Weights of a small transformer language model.
Size: 10 layers, 6 heads of 32 (3 for keys and values), MLP 320 SwiGLU.
Each number is 500 + 40 x the weight over its row's rms, rounded and kept within 0 to 999. Layers, rows and columns count from 0. Numbers have three digits each. The size before them is the row's rms in percent of the matrix's.

# layer 2 MLP up, 320x128, rms 0.11, rows 21-35, columns 64-127
095:525471562457475442547466537495510471544466496544444505486506462462531498507515438455517432429503475494533583450457534503454444478497501508371510551486545503438517469492436530437508506544572479
103:526496499529445478498514535455516521528455486528517494459434459486465539599473502484478586429592434511499549527488494522493423439495526489497518563516523516535495416513451568484466523541530492
097:439476442504467493506520531507535474548473528562470506539504522491481534500515452406508522449559527433510563523474460491531474577492501566500461477524442455515598518510483554523552493589537447
100:550454525446490484471477528452543476489480512454541492452467539526528440453487564392472481515489487459463509467475497542567519535490535517537532462437525455501473463535473493521521453480564512
096:479459490467499503581486505397546502512502500481528529484482568563545449485621494480591523479552496506472468487531562485495399450550496511524468531514522502517488527497498538508511548495555477
099:520540444432529558483444526513478526476479512499497455504521520426529411429546538523490488493487491494560434551477514508485473473522454563545457398438531508458480451503521500443559411516542490
097:402427468519552553506535552526517496520575480441498422490466484508529560535544502520501502515465515506528566490479462470543542486454530486530481500489529514551546540518524404518575487468494517
100:515485517527516489497544459470492469432478511450539482525457507561509509462504458480503435509488465519509527535582442448421420472464524544502480517451508463463517425466528480478512471508546463
105:468444406536486447541496547450467552555527570501501531484473476470555503475482447500452483460542521485429518500514455452487490530442505447527539531533533473517525474496521538502483578426475509
091:517452526639451531521523544546497434516484493506549579507449501483506495506474526466477527451600516589507484555510505467524485499565420541495482495478466431471490493513440439551499503486532507
098:481472496560501419502500486501513550512545426473490520518475476534462572509439520511474457489565548543520521521537519502543427498525542467531530433495439445493510435582468417495493561481491462
097:410490557550525540463486470535465430481462438557512488490530539426483495523574453478451429509544480467520498475508482496505419442497516463462465502533506536474538507535451527529458456417469548
100:535575518503468476452590442446462510484509535474483479430500490544572519542564530458475495476606476516523512462507536523513457481475442474508473533492528543544461477528519571501499381446479472
099:511490494498477521474578449469491516523480606579510518493480492483481540505475609464478563463516502532509501493483494452489533521488518449484558508432547519604434553523447458518572539522427460
090:482497495497547538502480474459519467474533560440482433468505495478514575576453519473511462468533494518478504424547449502475536433515534492517545525483512534545556514513456417534490529484529524
# layer 2 MLP down (transposed), 320x128, rms 0.101, rows 21-34, columns 64-127
086:547527530498510499501505511516569455433507551527464538527528474469539516479481504559525560519541560483521736540464466446447542533515484535425527518497525493526554536510493497492528552477562526
104:506460474485529464540474530491485576469471474505531495490568525537490567455491491516499531519527478440491456553474542605596580598511396572475468526469561566563498459516518456500465541478527478
092:494502468537492436530436488524533593383510476533541486458514519447495506489513541560523531533511485530482569529505543476499542524499479524492553515438544465457491484492575449477564485500420534
104:449545510480413484567506452477464507468500501459465491586546520457509530486459589474463538447525470431528570473532502558504527429495419525547447439507535508547548526472581475536517482528429524
097:491575513561492517508463487483449446555445442513524431517450488422505505428506499467524452505426475487538516478400438465524551445514478500551497451532492484525540463544516452498518426536541522
101:492565605515493499493415511463529516446426425473492542539499470493515472439484477483508552523446507500546498538530496543513475489536474502467470481486433559463501481635519473511462523515427519
098:473506524506517503493513506526457568464524545558492522495468469510503507479483524554465485503579486476509582525421410441501448525396414451525491573525494497550560535525479537563460544456443513
102:550539493534529484475507489547469467516561484515625473477495443547461503464481509592460418516477485528549428507498479435501514493478568473494600471491484468489450527402560451472512552464549499
104:474490635514538446495482511539535483499469488546507445545574491508478549565465441489504490508525488519542586528519515466499535560515475493518587518454499549459485474485455481450460530511518519
096:545500479502498541494455497538485487521530506413432469539490471507494525472511489549415527515477461474470508505452545455585515432493573540580456465578482511511478548495411536527446412482523502
098:476554466494507514599497547472489529452423520500535548532443485556564450484458510484517538497497548567471539554554497522500507575446527496469537479485481467505508493563453479460464470497557515
099:448529478430528502508467504442442501594486587547575484465477548485518465520489389431507504569528504575513471479507488479518451422478563469440491517508549452467502523565463502508455520546463471
102:483509550498511467519515503516480552381497476483480494480497513463471571470438458507419479420470544535535508390502510458558461439506476474472442411541425492524509477544474524496495542491518500
100:484535463500554498483501583520530602384497551505476515478406491446466490427484476499463519506503504476501543536529491507492494544477562582511467496412508490517542509470575491563518476450460499
# layer 2 MLP gate, 320x128, rms 0.113, rows 22-35, columns 64-127
099:461574411492467602544466472495512484475491494489533479517503408514528516492512527532454459525500503504545534432581460525552437420493501507527547470556490554507502561558557560523584503532485517
105:560507491553510493531546438501572568440468422503568511443475528509500464501560537542425500435498490478569488427475547577512499466538468446452509488491519491476413441552472457470549556434521475
102:525532586516433432610483510495488554490530474518498463521583494461494512466447474434500523522515516507491515459431441546508541462529583518436555503559491549463467532522461489505433506468499512
099:579503496542442524488518434473473512501448489561458449427464502458460554487512557553507542532493474527496466468437512520497492456574536448526524539483515475566574478447484452453526395514480470
101:522568415469458490563535467491516459488540497559498514463495547495539502465465506474410482447503540470513484581448453434464463516525482547537510401469525467556516496569532484508507457490483514
095:453546551539502504573452498511487457477437495544539459522507515488455463530513475490446500446386481448570466498519472490484548546523558533486504513504485478511441495557554525484532497465530497
103:515520446465477523531498534431479529499397436489490486523538581546478441508465488459487524520450497495564458459552446578507486533542467458461567506534487569447490461462506503560450497465451523
103:523469517493524489523486461543544513479499491529484461515533498543512524522493491549492629516508487468495535429535493545491472487453402516517535471467556451533472589497403455556467504468504472
092:419519530482483448505414486527582490497431442420518459469490500587526470460548453470521483417499489489511575505529516542506453467498545477595527485516485460541521518477522471438515519477559547
098:486534492471523442492497468479478513544517530589543423469488423526458509466564532465449501466557487517427440532542502439483467567482455520504555527483522496510491594493572488494457430485452423
099:474491467498547481496530440544551434482472541562562565473502467454480568532447542472480450456518466445535504549508537572521530493486508535504528473507505482441461447523454514562472490467434444
101:459530447501438499550461481457503484538496559518510447435524521528521542483554509413486469451499514504434507452514598492543484494468499504461480531513516441417473547549494449566491497465578496
102:574536502503523502512473493467525501502425511467525451512546493561425530510536509532489444537463471427498512450528466570447393470533526517528538505538466471439467454519481456543436428472495533
094:492519556442524498493524488444494459457427545465502465474488502569442583498485544563486573547528513478491498510497475561503430550561519440543561477513537566542507472480521448530460428568535401